From a checkpoint of a small transformer trained on Wikipedia.
Size: 14 layers, 4 heads of 32, MLP 640 GELU, vocabulary 759, 5.72M parameters.
Architecture: RMSNorm before each block, no biases in attention or MLP, tied embeddings, normalized queries and keys, local attention windows, gated attention, attention sinks, capped logits.
Each number is 128 + 32 x the weight over its row's rms, rounded and kept within 0 to 255. Layers, rows and columns count from 0. Numbers have three digits each. The size before them is the row's rms in percent of the matrix's.

# layer 6 MLP up, 640x192, rms 0.0762, rows 68-349, columns 0-47
103:171158117172129119096137108160116167168150152198092101112126138127127165177155165135128085150146154142133158111115124181143110136075103089192112
103:143193076186122117157199142136118175117132162174061120102127152137112074172103105121095145159150069148097131165149157144094131124138136102083109
107:153161110089177175085131095167131142147177108103143142195170116087142100186107132118167136131105110199101132140133064066152103144130171106123174
104:088132113106116115138154119107144175085139083146141109158114135156160168137125071167101137105154130115047168151126129101121084148162058144103100
097:110171073106092129120156231080147112126078062091116132104191104202132119124133128130162135135117130155119127144079100123131108186155159096090154
103:102143161145098105110180150092102186144121135162067156119139064125171150105171125108133179133145116140117102126102137130157047128129116105161187
096:125152123159207146062110136133112107097178123137106140121160098111147124137153109106144090103102153117116116109111109108126110111103108107117137
099:141109101180235127116145109118112118070169144122140160190163139091092100152138037146176167118172141126209153173093156142159096121167123127173138
109:150140150100150098062124156096165121089130147154171139156184112112173062106129128163204179112117146100043146098086196105213152162114115165143097
084:178108136169092128130102110147120118142118149185107112111052179095095132112110109162120104120111096129145137170127161099158114129128106187130150
099:151102117087150086033124170096150124140116149129130165143156169145159161166067146155117111084164080085085182161150116116191101131111102154127171
098:131124155104116105108105136124157133111070153112149104103151166011164110161054162092092162129159098142163134139113118141152135144151123110136114
102:130108133151113171124179205144159125125124099174108157145179111119122100169135098116165112097146131132107110065116157089172152079129129138115169
106:100090115095097125105142120139180118184099153123178187103174096134174182169142088148197143156136096067116125141090046108207123079082150133123124
092:083118131133130108139195145118171180144123115100062114107061115116135084139147151127178171123101147130139144159139139067120092161118148190149156
100:079133160140133109142114104043146143152104089090071080109087178089178149148133066178066064125126086125155131085086093179113113142115091099149077
098:082109138166198158082085057153115130112135137099135124091109139129132075127118131111154136146128141090153135080141093154156092106146133146161140
098:122069088173160124085115136161120153114141164118160117176161100113120125134119054104123071134128105114165145148100161181145128094103176174081069
098:117115057109123089114097188137125119085126147094108173096162140106136136079166141155167107161166076047092159130141122119153127127124135135173132
093:112165166083128146137155107174157082181149098131102121135113148103096163144135116181108071090201058084171154177115141098143097141140125088154136
095:107134121085091121098206147131146122115136142111129140077164078166074130152138096157103169160140102102110163091132112168164040177075122154168150
103:148126147155113106157048157083181112109058173161095091145122134151109097099114131136099204146159117099132137164116112132163101138107180120148108
101:100153115191182073120138107073141125130180108107120164141151127155147128114094101095112119134100133157087133179135163058119063140111128138123174
103:117131147168101134097086094121110116152104098138113195190129165064119163113195117101103106173097154092078141090136079120165117130085121071155106
094:148202118064132034097176138078166083109109137174135136131075126133134068157082139071179088103140156146122114193170132147110103154133150123074124
097:139113153169094081147195063150128149102090118188167094147105136123125171125136129116128101124167086118144127131092161111092100151153112133163073
098:135097125161103161204160130108150116137142102078082163103179148145104125101081130081124104120178094197129151162168127169123105123075196103129137
093:076161152131122126131125136096133133158100109134157088186153146127188116076078142168145127110155159122116119112109124091147112142128149116154129
095:052119166105149131138136125054092111135127074104149118092163129149160097103161104080172089118114078156112156143090134161112082150093200157151149
097:124122090120152135169140114122104129140168165173134076162094131055112125135146083102227148150120088120186143118149124066156135114126117090194125
098:137092080116119151170096091126132139046107094117150130101148132150169094169145150164147151162118150090126170159070152071185133114081096131130072
094:131116117062128105107112118131100121141117214073149130161145201050115122104119166103137133149133100191121115135114081108113059141131141157121118
109:112095163148116130134141109117152152153126082114095100126106116168135110125139117133077126130076118139131168093186116111092160120130136099074125
102:116097082116153160116116125100160104171086136107153072140124157120177177158139105146134061153147147108107154149108173135171108152090149118128085
100:155112083172142135146086120080139106141093155188170166188147149105102159074062116108107108161083152183094111164175109149132122171146146118149098
102:134085130127174155080139097137127142161147122094102154151114202111123145126119115176156175133077110125150145112153148084166127124057140149044111
093:083077152084180133152121110214135143132170088071091124196097099135150156118114065120142102180102107183080138176132138136112132090139121072127106
092:113137180077143199103114189152113141146117100095137117106168149121217131070068127130208103113174143186068132046113105110105079158126129125174158
097:121134113193126100102141140169177115159155100107039115152097190119173174142060081157142163131150099172133117142140091101131075092134128102160155
098:043084183132080133116120148116144151167107099097060111162184143126155113132113128116172101101116115164138160113134087126109159092142146161089100
081:153117135114127118122170110143102115159121135100111065120101142147137179139113153158135164154129117115152123154128123065118141167145108130205101
101:136126131084211154111131112162139133143119079135118134141173108115184135075139105154111168175124104127109140142113154129108058149083157106089206
100:136131107138148130162107167121128099154222135060156123084141114142211124127113106167111106132127125137091150123127133093102098114078111130119179
095:098116159153144126065103159119135185098107131130054159151103143138155123069155130076151150120112185090090117171138165115135119127108070146092119
105:110072120113116105125135125140101118212165084128176172170104119087164142049083101149132144131121164142162174113149137109172064119074109163136089
101:130141114120094168118156106113120076108151162185099184111182169202100154101164086202102160115102166070143132097144122143139106107137080117167081
102:103167121110101199120111083143211160114166113140133154152058113152102149164102104143130122124168153126163104140075123143201068085136096149135170
096:116057083123155168095076145092157131146145132113152115135173120151175108120158097171041086084189095147118133163099102117136148152158113084104147
094:085186144113085065060125136162179133168126069117117151111146161141124109173170095127100141127142127141091136116132089124101097140155100135083089
105:151153093121058137111162122112150156147109079118106120103130102131119058167121102167109138081127125166147141140139114086156093098107076101102176
083:073128129062085129123112125168081099114140112098112184162099104125170124141133124150119111111129159170126123165095108096128110173166082082147171
093:180112130084115112137112108131119147195152207171112140152081118060148187146148165113127097114138160099091134144127121074144093185120166134108100
096:110086144136138112177104124078152091172094064137058080156199049129159131175164056215140152127149133138147166141147129110117130143062107132157114
098:135084158118135136107118146155155123174121134112163156124182142100118136135116091129102142157112123176143108107094176139072085127114153115117127
093:178174140128092131108073154155132138116155175094094140126116083129134113110151107126193115161100109164078082121102111100121090136128079132166115
097:100089131063133152156097164111104227076198130093210157130095124175191105131108130085128114118144139095144128134137125124201118092145143150151125
096:102119157142104196122090156060179108108090138087108143106158198088128129121120077159130098101112144146131127108144075141143099146122048147171117
095:078139087193139148120107142108083131134123086088104111101145138177105117116115136137146130123191096163089123129105118156163130082086167128101187
095:146146153085102076165124194105114182132087165129131110144079107157132119134123158095101155160165054124131128097105110107164072096090135140134098
099:131127148128131147136125129129139157067129164180095134156138094225130168157107107140098170151101153155138145121130135116165100164106155134097118
097:146180121178140134126113091132172141073170150085123124109075117114147148115115159173109197105120140138090153155132135136141115148129198105117051
098:178136085173170124132144111161135132145146168146093157136153107103139124130143092145148180122134135099125150085143088104111139168110135062142077
110:094142060097089178103187107131163114100104093121135187139142135199101153146125094165119131151107191109113191107087131115192058134137087168121188
104:161191095080070122164209127120187162099124104180104172146127179138071147150145103129145117159132098093116134105171182118129173099085095087107164
103:133198115096145154133110162148077114139110141127151061136118151195123187136133090092122101160107100075161159151102108120151137120167171154148043
098:023091141135126062141116149095164166148081109137123105101146130167172110151128093119170147116176118111129169125145121071105100186123137184100067
100:141166122150119083158173113074185110110185082137113150132111163126120173064150160187158168135116138164135124102133143123137083149127182163195130
094:090137153105088113139078108146151136170116118147143123074165187156095130157195200142121143139093122138145165131096133133193150105135158137115167
100:145103127143148063118133158171159096119139178135108137158139176181153099133114149100153113102204115141165131135122115112136103173134154168106154
094:192111067161091132138118097129124130171089115080102119155123155156190192188141093155132063176178147138150145100065171144109090128141080158185150
105:126149107096056185167139118091148112113106169178111205120150127170132091168089151096092151165166195063082174172122096136126134107101149135121122
090:137188106108136117152136136121100127068084092135129140151156161151138023146148091132144132094094142109149122081188080133156111178130132126106070
110:133166094125142167186144133155135177134112122182142111094115151118125119105102106148172156125164166077076190128096129130158109103137161111133089
101:106181160145181116101142093147093137080113135149129117109173089189096096181142124146119225121119125186105115129142132097107146092119145084092115
107:171089156151160126103107095117089152154124101118083136146156189149110089154031118187118074165176139136054147147109164158105106089147096105139171
108:101139120115150113140125136142135183125095184090086165226058143106164187148147140114145139119111105100072142107117093138141134196188155094109077
098:118104164167191118132127102141114133158182075164095141130096098161146057155197139146166157050179121138084110170121104105141161183126125141137099
100:167105160124147169121110167147136177120085135138104142122083115091140124117113097152118153108183148113167169097148144085143153139141112111107199
103:153060143179146129123177144149131154112145122097135159122085095084111126046091117090141073065150073141149148140089131128164113088097087096148077
101:139161135115146108096081122097116068100195147127110105119119124115215147106108136179186074107145086129092152124150068089177114146110097126164141
108:130109105187136125105121123133211112150106156134119099102143118070106113161164013086125087133166108112118147122095173167132112163104130113190160
096:125011153126141182156153113150157181178122119137101122181128109108133196163089113145129117165173130116116154128145111050093132145122145203122076
101:169180167147172103136120135125157139120149103108134140153077121112143142066108135108137128097165061189096138120137064052137062116145132123105145
105:120089128171174101043095135167126108162171119121170133186131175155078154128066139151133150108139146126131142097112133086134123183078146201153151
098:101093123129104102127157147092157170098079157114083121143109142115170083143105131093182125104163183125142159085103161178138113105144159118127138
109:108187124134039094128123157170182133138100153118095098164122144142117158144142166114093138127166042139165161133100099128123114106093208149127110
111:201161085133149101086096160063192129143125166096146121138105122136143114180160091062146134179115089134096144102141139096140115142097130145184127
091:151158094099125115063106112125125137108150115051104113122157147112147090136098122108150100054114123027123137152115076100109120158143152039151149
100:149146140129118092093116085087126207127121112184059105113128129129190147153109125105122089134134099130086176157148183130170073135161157150144143
100:056145160111140169150163169097135127146134217112085187123065078137170130141089111114151144109139137089107110155074108108100094126116152094176145
109:103138139127122127102126121139171165092089143064097111157172203066171111171145118103155103099134122103151126098113094106124102115103155155157157
098:093150113109144137082143100076163106073146147148069107139145130088080079111115125148126103136165095167038151113117125168144130113083131127143174
094:113148130177131162147130123166122087144132137136131178125142075166118071087091139134112122141153203148140146111093103086053040181175147183135138
101:120152173111158102129128104103161148147095113112099098180136175078132122133105138188123158102150165120109131138088162122122083115160131154177101
100:180169087093106109116109180110153093155139157153164095071084116166135133115125105145146178109118088101120145175096127117174172144119137149114123
104:166158102111131127078078120196117215103132161054067076121107139155143183144146118160125087111110109104153139127082130106129138071100078165153100
097:152102134127131095130170086173137135139101149142068144115174125160125139184122076067138149134096065120085153098154164101162090126133073141105179
105:123108079129106111055088137121171190112136176067084146108150207065109140149098158160170170078172120110111148115183139056205084094132082170091098
107:133188165130092089145151131137160167138116080105082088193157111146150195149155069201154120126172092150144137092128087153163067160073113120101079
101:117196106133134148167150134066130114159142093132132122142138068122122091143125083107137170156073134172146140170100094182085075092063123142101172
102:111104093175161128068082205079167102113158173147146088107127120093132171091154140107148160141116186127088147156086127147130121113106118167140162
109:145102136059134147111140108162124157116091088167139159117132096108167162071072182182089211099139070144165158160131036118166087151091153156129178
105:105151121162140116126119181026173107165062200159114131110102078151129162120113125165096141162162156154127187098082127129127142146099110156126093
100:096078088152164074104162154126152134160081100195082144122203164103117161086129153153108119161117102127123112159125149068143139112140107164110188
107:157130123168100166124158180122165085113116137129114122132080127141141119096096138153166166075220097139144136174104127125136118125127118122158121
097:154187104095122135105161166130156113156052164140144152163160124123130111175063119131086104078108151154151135163143161172122097152131129143119123
108:195183169133175129118159116159171139092168091143072113095149129153153176194146074147123173127144168201094126117088118071168150125132100090150144
106:153169095144166190080138111081132103081121118115085075131140134080115135100101113149157108094169053180162134072122104109129100140150133132104177
089:165159154116156138110125198061121129129122130158172160187141044123123108160076144145110119140103108130132142115220111087161129106110104087134088
110:146140164128141144116126163138124147165125101130126116201134164118076102089091130091158153130163166122167130131096124151169081107158139112183144
106:174145143162158142125218122082167132159152181155108172148169139168164141157067136130175129070160132067104180106130063122110103137072135086125120
115:100128141142118107163163163112160098163098154123125161116138099195114115099090130121170116121103157201143156161085153109155107184143152143151137
098:144133165158199110137169103112175143178111201125135097115186177107106122199113156092135115106151096123119128151101155117157152106139184097093088
099:145112130078132173169162134153174092122150080149070169059126111133104110137146119172168144147070162122105153138139152161162106125105148126073113
099:097123147167129082100172126099158133065113115098157169105163147189202131083149116172168191115069118111122152106132132115142119143133130064096087
099:166079114124098161158142103066123117116071134170151083064108130165151097172173113096093143164104139123092161121046163126153068103128127098115111
099:132101107102113120120168193139163137138125100090103107232094112111127118119106100127044243087180108133130167128140152150126097155148118106147159
103:173153117130147186141156159077156099061100108106122183149113124152132096116124180121191142155180106113108126145087153139139064130182133199121140
100:128119119156137061139157156163160084108116115176144168138215132129164121126122181102161105105144095082133115118135116090113140156120205196084115
094:139162136190192169127153125143144160193197100101111151088132148131094045093132112166107052109141122101144132159148110074123083081111135099156137
104:076119130075155082104178168128172170174106144105101143202097111106124120175166075063161112084067145187085160102097072158156145129097086151121146
098:126140110151138101066148126113163139102163107176106031090131126117120142152105136108115136087105127187120169128046139067088113150139138115170116
099:157172060180161117100181185125114136119137169117113136167087145159197128157168062100113175138100079153109128107088104087161096143117124103096166
100:162148125115137093077089179142122196110159155066125161159177123165098073127118161114130130127125165107162149169123119200129110173145094082090084
105:144110153091177148098091126115123091136189153149088130130119135174146135176133071102154154160147113137125151105148158088088128149095086086130140
094:110088174208072105115107092145134139123172150054138074142088152084148115093098127092125147127128110185127109097172151121144083120128139104112126
096:093105142113097145114112187077171110131141144135174169097143139138090112080126127177093194061124107098128119110145151082161115142099105143135157
109:159162127152146109032121108101162126130149139182148118101132102140197188152092122099101130039113119166124152091140133153146076168110146164194131
096:133102109158158101137126144152172126089092131184148108137107097142077124122162140143099144146127149148141138162081108124197090140142133149061194
096:149142084159119144145192108128165134156142181108100088158153166100148124197143160146115163207158127142129160131141135124162118129124166135106137
100:096132101078163152094118141097143119164104149123097172132100142139107033123121108147138105164219146134122158176129141121111148169158112149116101
096:077154106112107139120150107086140114140091141137133090119128153102139139167128117097105112155188116083085147138124151113135129122156058142121134
097:204086112122117140167095124121131166164068146118083065153084116157165119130123152158129086089125151137125154135140092189165124147139135130141157
093:161154089118136147126141114074157137113126142125111122139158090140131164104163164077159164082109158127115135068108136090119148084121088179140106
100:123164105142184160172134107131179068144166178186114159127098138164139119143105109107103155113087072104111138158076153144153044154131123160146154
100:115179092175110102114099115152142085145153082161083155146139109194131069111121112181131143059181153170102153084104105142126084104102154117166100
087:149116099127092106187166158142136142126159128115146145148141194093146148088120053168059087131151129148138158121135144111117097113090104153119138
104:097088140102112096131108117089157140092104145124115087161105092089129147125151094134122133157101023126213179122062155147097142195137138089147106
103:119193128164125171087097126070131180076128122135122136141187190126169151147099069092134129116156131093106162105096092131166131118052110152161170
093:105130136063069089133149118144166076087107131167127138115180142133108071091139063133104132143104130138071128115066120118153133156084160109184158
100:141158137190152150141119166115128112100132071140096065138143130108142115162107149073161129143167134171129146109115163114179128173154148102105175
101:100153117116109072112171131087123130092087100161127117136166131092107069074109172169181121114161110110084157139086131166106101075104173186107110
096:150141132135126133170148111148151115097129083102121056099234089083139103128105136188150111121118143101112132154150170136100159109132072133099193
093:135175060117153101130193166138086125162139114138086102095122087170118127103104125122114189113110095121096135157105176130114140122093165098200128
099:115145106121131102145161103114164166161116176147109123116136200110124119133125075083139155137155148126149143111153134115144102110096190152127112
103:108126111133168124157084126113132166144149152075100040121126115170094123185172095154120092179111137153108152113133147127162044108076131125095114
103:110153079102119127135118147098138159158144088126079151132166121049145099119093169066092136194173073122122137127102093098169062052135141175076147
098:115135156173160080163142124144112144167130072136099168158114158129116130117125105147109168122063147165084131136084155224150104146150134183098132
101:101077071100123127089140156091173110170137137071215180108132125149133119106121122112104164163069171128100190102081181147056109139089077204113140
103:114118119122117106162202188120166176104149135126074135139124085091115172173076145095144137142070036131080156181180164107098060158105132138123103
090:154172072107118144153112065119129125124136131145185133120159091100192194133125137207099083111121137172146134115062144172124128156108127104104147
106:137172116141115118158144146167120131173135146177064148120105114130111096138129092109078167049116093124128166130103094092089112079117154197173123
099:118097115097128124100115176165141126103079131150085143155194200113116084153174086172180105117096140096090127150144071140088107179163162130110205
089:141174102150142110156091108156170170189145210121090145140160039139110163109124123142114137124114169176099120133088161142126120143133113012152206
112:167145120142087170111098141070172148141115082057085119097157124087154153143115124157079117133143111103053151083100075155169119056132055127155167
095:131195149129115174114135103079135217134167108137090097114123144171145116113202111090089129067113106144106139106128063120138134121122103118201144
101:102137107128156112140158155085112164137107138138137109161207175125145106163093070121181110098119042144137147166165165123120068195155104104126136
096:205126071061089140079148131197111062107154110146100104137201114134138085152158134120129169109114117163094159120098164164106111136106132046121107
093:131136155138131183070136100153136186093128065158093132126130131129105067156123128101155121200086118136148122135138087139158086118137169109133054
091:054082089144116165143089139174203148093093105144155125107183128116098054150115113129127161119094102050118118121201147131123138084094113126126118
106:121157099121063098128078126075165137119135087178166135153094128158143156115157069144159121119171103144146145120152137059154102133179140118119125
104:148088100107144086123173176126141124086159095144088153134095104126123146120116119127187113127072153123130166205133116112132157088078122154120105
106:118149156108147126102104112066124110136178082202119110073163120146124103165147142171123163146133142217063129136122143046156086176142064146143149
109:116141133195139125082136129114155200099167139139077068126163150163071115148117127146089105109161086133162151054166180130164155114133142108107080
099:127176158088106121055096100115112160126148181074139116136173079139137141178117157120146114160146070151119104131108155142154153133086164136124116
106:145097152112071149117121078130141104101091121182085094170107093189080098162139126186144143156182090102105178143156177149140064125149157126111108
095:135184146113177120120179132178194159135101142131094165140137102141222057138078110100079175123182052090160141123096138079124123107137121121068143
089:139113081090157146095150159159097102132115118130136100103111121150145191144129132152222166119134123131126157064132094122125110152113143137115131
095:146166176086137146107118119115191083120139132119133104102124170134122133140139141122187113164141141112078164169082114141099070198101110124109175
094:143181174115171148070113189115132142153079169108136119134164171127116131152087109142190103064115140190095132111081115086142125174134106125166180
087:133148180115065140129144158145106126123116209109094106175134090113125129114135172090121123174139160176128117110158157131138099133157098083110091
105:178126124057101087100107091191123124139148191121116118101122109115161089178112093088177119122159101093133142165112126114178141123134135117186096
092:142160064152094108160119070145166138157102135150075124133218126141137164156141132116064111075089111136102130120095114148110103137138153109113057
089:121140181096146123145174142138130114111161129106096081131142101114177051111092158177108153150137127097109118124133152063156108136107155135219120
101:204113167139152143127146157133162137110066174131106180120154132156140091161149131149182089075102151138161111109132104129144101151156132092163144
089:099194100104093138171121191147125153095143144057087151127103127158115135095141164102097091159161105051138118112160063115140129146116076105113173
100:189162107172098125071151191122110180121160152084119137135143131118072131145078062167079126093139130144136133093146092072154066058123162126121158
108:088153130131122154129151133077137170117096099126095126134194146136161087134148154113106173129105076213149131116075166115132112135163162170102160
100:153144097080088128147138159118143134181171145140062157142077103121148161063139092089173114191148148102167132142124138144181116140111084073118106
100:198172167121136171164128114170123130174154141148099138161135182141142149101165144142157129208125134151149161136056164142114148127158222210077123
102:146224143207173154158104118158142131124123079154142148114108129103119110093134161072109148124111112106090149101104190158138086098103150092151123
091:110099071154076200151116109159096179119166155132121118131126090142179164152127154174198111108112143160118135117176171072139141231153111131174149
103:080112069088152150113106123102139156107164100092161113149129204151128146127086109109123184078126129113133147151126133154109130189095171067192107
097:141123117136172133125192139078146112148101117104142117154202138176138116178154129162092135161140155159121122080137123034121099095134159168090157
103:108141101112124176120074139109183122174125119134123085138107164100155095127161104178173132207111132139149113095094117149038101128064129137130056
094:113129092130145150118089121113143077163123117071147122182179094200137088155113143093124073139168181103091139092140143080143077139149110137141159
105:128166097171106166199150172092156146170097112151072202142156139115149134121074096151088075131153147132147144146120145100143187141117093145101097
102:100162115164138115133115103112166130125050100120130120113124142139182048174147083108151101111111126145117156180137091182142077172127136114110116
102:105125121140105104094135157103122114115061136184112156177139115117168098140059125112126132124155106148142162105145207126120131103103131096141142
098:101098121095099147107138181198179112137112176113113170111132148154140141090032151110195196071162178107109132124121191087148122101119121175138142
106:122163117088177149132087107095129112136176110132146159106120156117134144185189118162146106154181099121142121159128047150157144129043117105113106
113:151188104142088109102110120142148113067127140112108047074187151116125135112149134159101105056170093163130162177102081128074111150151108147163106
113:163148168122137088145134216127158209087133174104121134125115101100142046171119080126123138079110139109178150171114128163137090089096167119090121
089:124130154122181082123171129113160172133086125153140092148101214149080153114118103080140152150069095069128147117107137213168093162086138146063105
103:134099190128165077098140144117163206091136157100160126183088121115104197169144141127169074110102108123135172172153103151179115166069137165192093
102:109133161099060116087150164152157130106067152127112172107139160120148170096131128150148118167142100144089133180106094165080137152123112170159068
107:108168161129111143139111140160119132125061092136135127183132083161102175143172070096098123105059131134168196102052076154153134166134161159084146
092:104151137137143126145173145155144151048099078103133109136158134124167200062130116087104199139122081167117147171128017101121156125143093114180106
088:073130145099131093130087106211148069158148200119116125136127151132117111171163138161147077128155097110154159185063087143113153177143181117120142
092:145101126111134162156123107106156119092172126145150082162112184129154091103088177115163115159145124041134153130134124117074137095115093071177116
091:153191100126149138137127125145109115152142100055111155119118176096152103125202130127131114112177065115133135124090167066134098163127110124134153
101:128138166137134153107183116117104109091173084102131122145090127159176134092158128103177035115157117123134163151147154142098058174138119169185154
109:165119109125149133157179108170136132066107169100079177107131098143170133169128141154149105127099100131134157165170182191153099137145136137109060
091:067139132141206163131164166137113176115121087050123134104120146074149134154133121131172132096169125134061122103092111069080145051123116129158157
089:126078180186075178091111078040089131075120135129150145176088169124125058161098153112149150115128106109106118091150120133203053072130108122131123
106:104108099178126044077169177118145147154143153202110132110151157113187118036144145093144219087072197083134150087116123129106108072158118157138150
099:052100125108155150073127137142120143109207101135123114155138091129183155183129094057104146158116118122120126110193130075184100124116119136169151
095:122083158134142155070114201156182179118185139132193131107130119108140115186154153142102138113141091135136142189136140136131113202096097102086122
104:151177043139197096099190180096098183181114106135159137129136157159158127105128098094148091089053155134145153139099128145110136149129148139132130
107:087126086112173105131148150186136133133183134103104147176134064167125148126167088062092127143108078129087144130174119126118122154128140145166146
100:102120092098168176086156110201137112098144094174169176145206117103120140134181144110139169137147112095149163136157080100139154099092148127063135
101:077151109101123213145156124168177143161109114104052146114137112139119133100104166150121101087073111106167151105161122115098088127124123128133143
099:137114132158138116102157123107128145088081139116135090155200089199154107161119107108136136102117126122082156125100182072144138119086118149061114
104:133167164127127119181100157143151091097058101109095131176192163117160116148092166105123147138173115077102132141098213082144112144130149115121155
099:131136136057104143147123111155142181148134096153094086118162123119140127091152111141135082116141076075119098145142155113123113103135136096150156
101:189159149076156161160105127145140126140128095048123119205116070181143111090103083153116106118150062090131163146147102133135067142107138117122184
117:143109092106160170167103172179138097095155151158101181105134152178126115151126142133119079129148087062098178165118070057182080092088135162126120
088:194087062139110150116132131103110121100095177091170115142191101140135136142084133128172148147122084120080103117139095111106149094172089165206108
096:159140119113139163182131182158137149158135120148127120133163086111122140071154099124133100088130167149155121125171103080114107102146112117108110
094:084097174106131127119158114154102077120155122119096103063167176154103122090070145102156144146067163102089162112059117092123072090073147136111119
095:072147137094102129195106133180118111163137100062090142162171117131150155139113118121131157086132073166146167153114067146147140076109149056143118
088:123126080176095129184146113155090120104146091116101174134074124121163110149101100092134124075121085167163122138082132151127138147145109150143155
089:092137085197074109088158114127077159171124152202085173135120163107126134140100151129154109141158135183149109137092086099139116145131148185083189
119:139161112106141179047131151126114145118165077125098102149164131157214155131112090115128093078184128123137161117159190076185137150075118072173147
101:162143148142141143121202122134126102073111127125147189149140116155165153064191088168153157142088135155130134148128107119192119103108173123110075
091:208127122120151164079141171102106132193125165131167180179153097127137179162119132114065149177116142122126146117131120067144138170112145070099130
091:031193056147087142095121080126138127145147111188153189148103122165148197147132088096094075167111105117131173148130124099124165133119142094162182
100:182139116145123145103109133118165089169131126164083131078114120129143164210155116089116079099090062140132113156107125129159131107129080129070134
104:106096130142127108204148153181169125104195136208102099160105141181147117157112116091120133099120094117164139159092095084134039093049203088099150
096:111091129105103144112116127134184178100079135134141052157106105099138145140084163074087155134131130169140125110187087123144129054099066130098120
097:146159109140120069077149164134137146149106056112105176128112115105135208131114115142137127127141122137109108102090130164153097089078122130132101
097:179142156123095183147159147091110111121103138109033115089098136112190183143111164129100153136107180139087183130118110151148087152157190144141136
091:185110122167047145129158159152099159127135101149094149145107115156150135125111144113173109131150103133131124091144109108163099110110063133136094
097:159130160159141175126113210119133122158120095190152074084136151164144151124116150096102148124142123184148146121079159088160083139082137151162130
099:121098153162076127070148141136134143156095100099116163148112088104189134123141089091171169079164108172081119153182081084109097113177085112081125
108:087124098145117165090158123117155152122173169092083158121131110101122115133144108110210053143073147133149134108085104133129118136173158128119154
111:167082134110128150084075144173133149158195154156127151102170158116156169169086110151120183173112155158117144109158049197117089159063113103125156
100:143178099106119135156155170090104169161145172162108126129116122084111139112098120143149113164168120116097102070160204076115152112106074175130099
095:164144126132135131113132149147121178162178156131112132182140175135146138088073072147167120118143153170110163069106126131159147092143170146192131
109:120104054153173166075186152089126154112170127143134096138126138107186141086165136075131112195161106152171147104098100124139086168113114151106099
100:121167134095130158073112094110106183166115132131140142129169109075164059111109142058049088075129176136191145052126146151136093134129149134149102
084:113106098123140153136105175100107130119093187138164147103168132091144129176122119174127079133154087105141144161118111124106109155167104084102183
100:102092155146126120160061106133133115105163132156140117098091082109163161155157149095108140092188131063117129130135149068132152136098179115145134
095:167149098209129175100153135079141111118109071149115092126120062121141096068128120094113116132164088182115145136102095130111124103129102101127186
106:156158121147167158091165164126145080106100111040148141090165122150098082129162094086171106161201107132157151141154130099144092110106115095155155
110:152109108120118148133140055158133203149131187093109115124127142078128115124169108145116137142149098158113127112129112084125094126116165172119131
110:113141167166093112159086148130131132094108119135094123118147123211088062127143135150153141105083162162123174137128124116137118159092082122131102
108:121168161184137126099118105142144136104118110153120050112137133137141145133097123177123166117150108125090148169086030116099076155049102116124163
095:083156096146118100138127167104142088142145119128178234160102123118148093150153085123138176157119171148103132098088090128186138143112141134089185
105:193143105103160139158139134138130186132104210132125132057173152098154149161097105114192156159141134100128123148133138115104119129099081150156106
095:123077127147120117101102174156151106147106111094115149115115158123131139091190117113152150080127093153117170168107084126089097167131140156117075
101:119122080107177132129157158069147164064166159140139087099136144127104093155195129118147098105163155131120171149119124091141106114057101130097180
103:121112127109158092124146150134219136099063051096094106162105161136115168123099126092140137164107137080117145125092113114125110139129151135164104
105:066121164108134192142088152105157115118210111125208117129124168173150112166134073143131030197116092171135135114160155146141068090085154130137163
101:073149156161140110099123104080106111164153077122130156117115107088160136185146123138101086078105167082165142149104194141163113162127192110130158
097:103135123074133107146146153113172096172073139177131141113114142193080167128128103143173096135178117109116143139059048103136138100086147107130140
102:092169154179218150131112125186127117128079165088137133089153148124175131092098177099150151117141124164133098127108173147116155106110184143124142
106:138094065155125166121120138133175106097101084118034103133156103152227097134159138160151074203133121149158150155154102141140120162129152151198094
104:081138123097117084119171153114142130155106167153104145131144164145143110116164157086082141165076090085140138126089108098093161125089160112081127
096:134063055130128131149104083136110093105102192054129114164149174138140081126142091195125176112093050118172172166090120141171125161123136132124146
105:101135147135139124113132129107131107177147093135134205096149143174156201150180091102140176103119073105111173157126129138114123091160181047148157
105:147165086112159063104137114195130166113123083109114185118083130086181156178088086120114091161117127103152132152108124129126122099116087178126129
095:180089056200194146058125099138133138086158178098096112129108193121127116083154129144174105138182155115129149106142165163176119141164117115146117
095:199202189125148209158135171153109091127157094113050137128086144125138090135098081164052139092132141141150115146169109136142073132168127132201115
089:069120167138059135158133108115116135179111162152105085097140184141144136191140127171126146151134129071120139183186153107103112089125135110086119
111:132083132186165117131174133084117121155126127147135153167166173161154096084156155135149178098086089153150159165126128107158094127066132121104110
100:138145095132094130146139149081146088184130187160119122144107129150136129098131102077161123130108153156146165126102159154076117114165157151106111
102:162110097140094091121115160117122188157130185152139110115096095097090170140087079165175176058096102151105110134176226061144137124116140110127190
108:115154072122134083138119131100093156110111097093091125099153121136133103109118060128119173174101111080137174138196108184104136123110028130145099
102:116116120080112161137083107170189145137124117046040154107153104137147142117107134155097099181111128074128141153160179122106093108102131158187160
098:179151120082097154096123194124135115095149127063149142176174179205121150135126171067134084131080108134046166132113140191147099075125165137129094
107:121105083107082173123139078136225123088106131155092184127148195120114159133145203185125160172107121115182148163062135136148074124073109085147142
104:133158094067120130163113134076140177102164109131128081125204074162151116195163141118134097085141121093129158178136116126078090136124154174110141
097:151146145095117082132103125159151139096096127080147135152130085082128138207051151134154114051049103212149129094128055134146059132101150062140122
098:121181120158109175176191094153179068116087142111134137120167178133125093145114102165119123089097177108113114122114149136130143119060142183116080
101:101186132123107107098134106110124164180078154174144091128182152114183051127132157172151113148130153111111140151126153126152055194158155107138079
101:169110080156198169088066170102152060146118087129159188092110124162049167130130104118146097116100163176104141119120093096090114109076095062108170
103:084115095172162097162176162179111155134130110133156165112111183145164103171143050129117123062119076167176128171127105087165185108102168104188126
107:131166102128098167083159079133124159115147155126108120159120158147141118089127121124142111129092131138119129133130198146123071097112210063115121
115:159151082134131137159160174060181111084094136137114165108118112123144072137109121088138124180112197119109152125111166141112120066127139206188161
098:107110170124115141120137151118093118083075169134127098136116127182137141084121134194117132047130108140120129123097083108133113116135100132148115
102:122136109135141150143151155137151111062096084089089118126110113153194138138180084138152110105135104068143140142124140074107107136074090150164201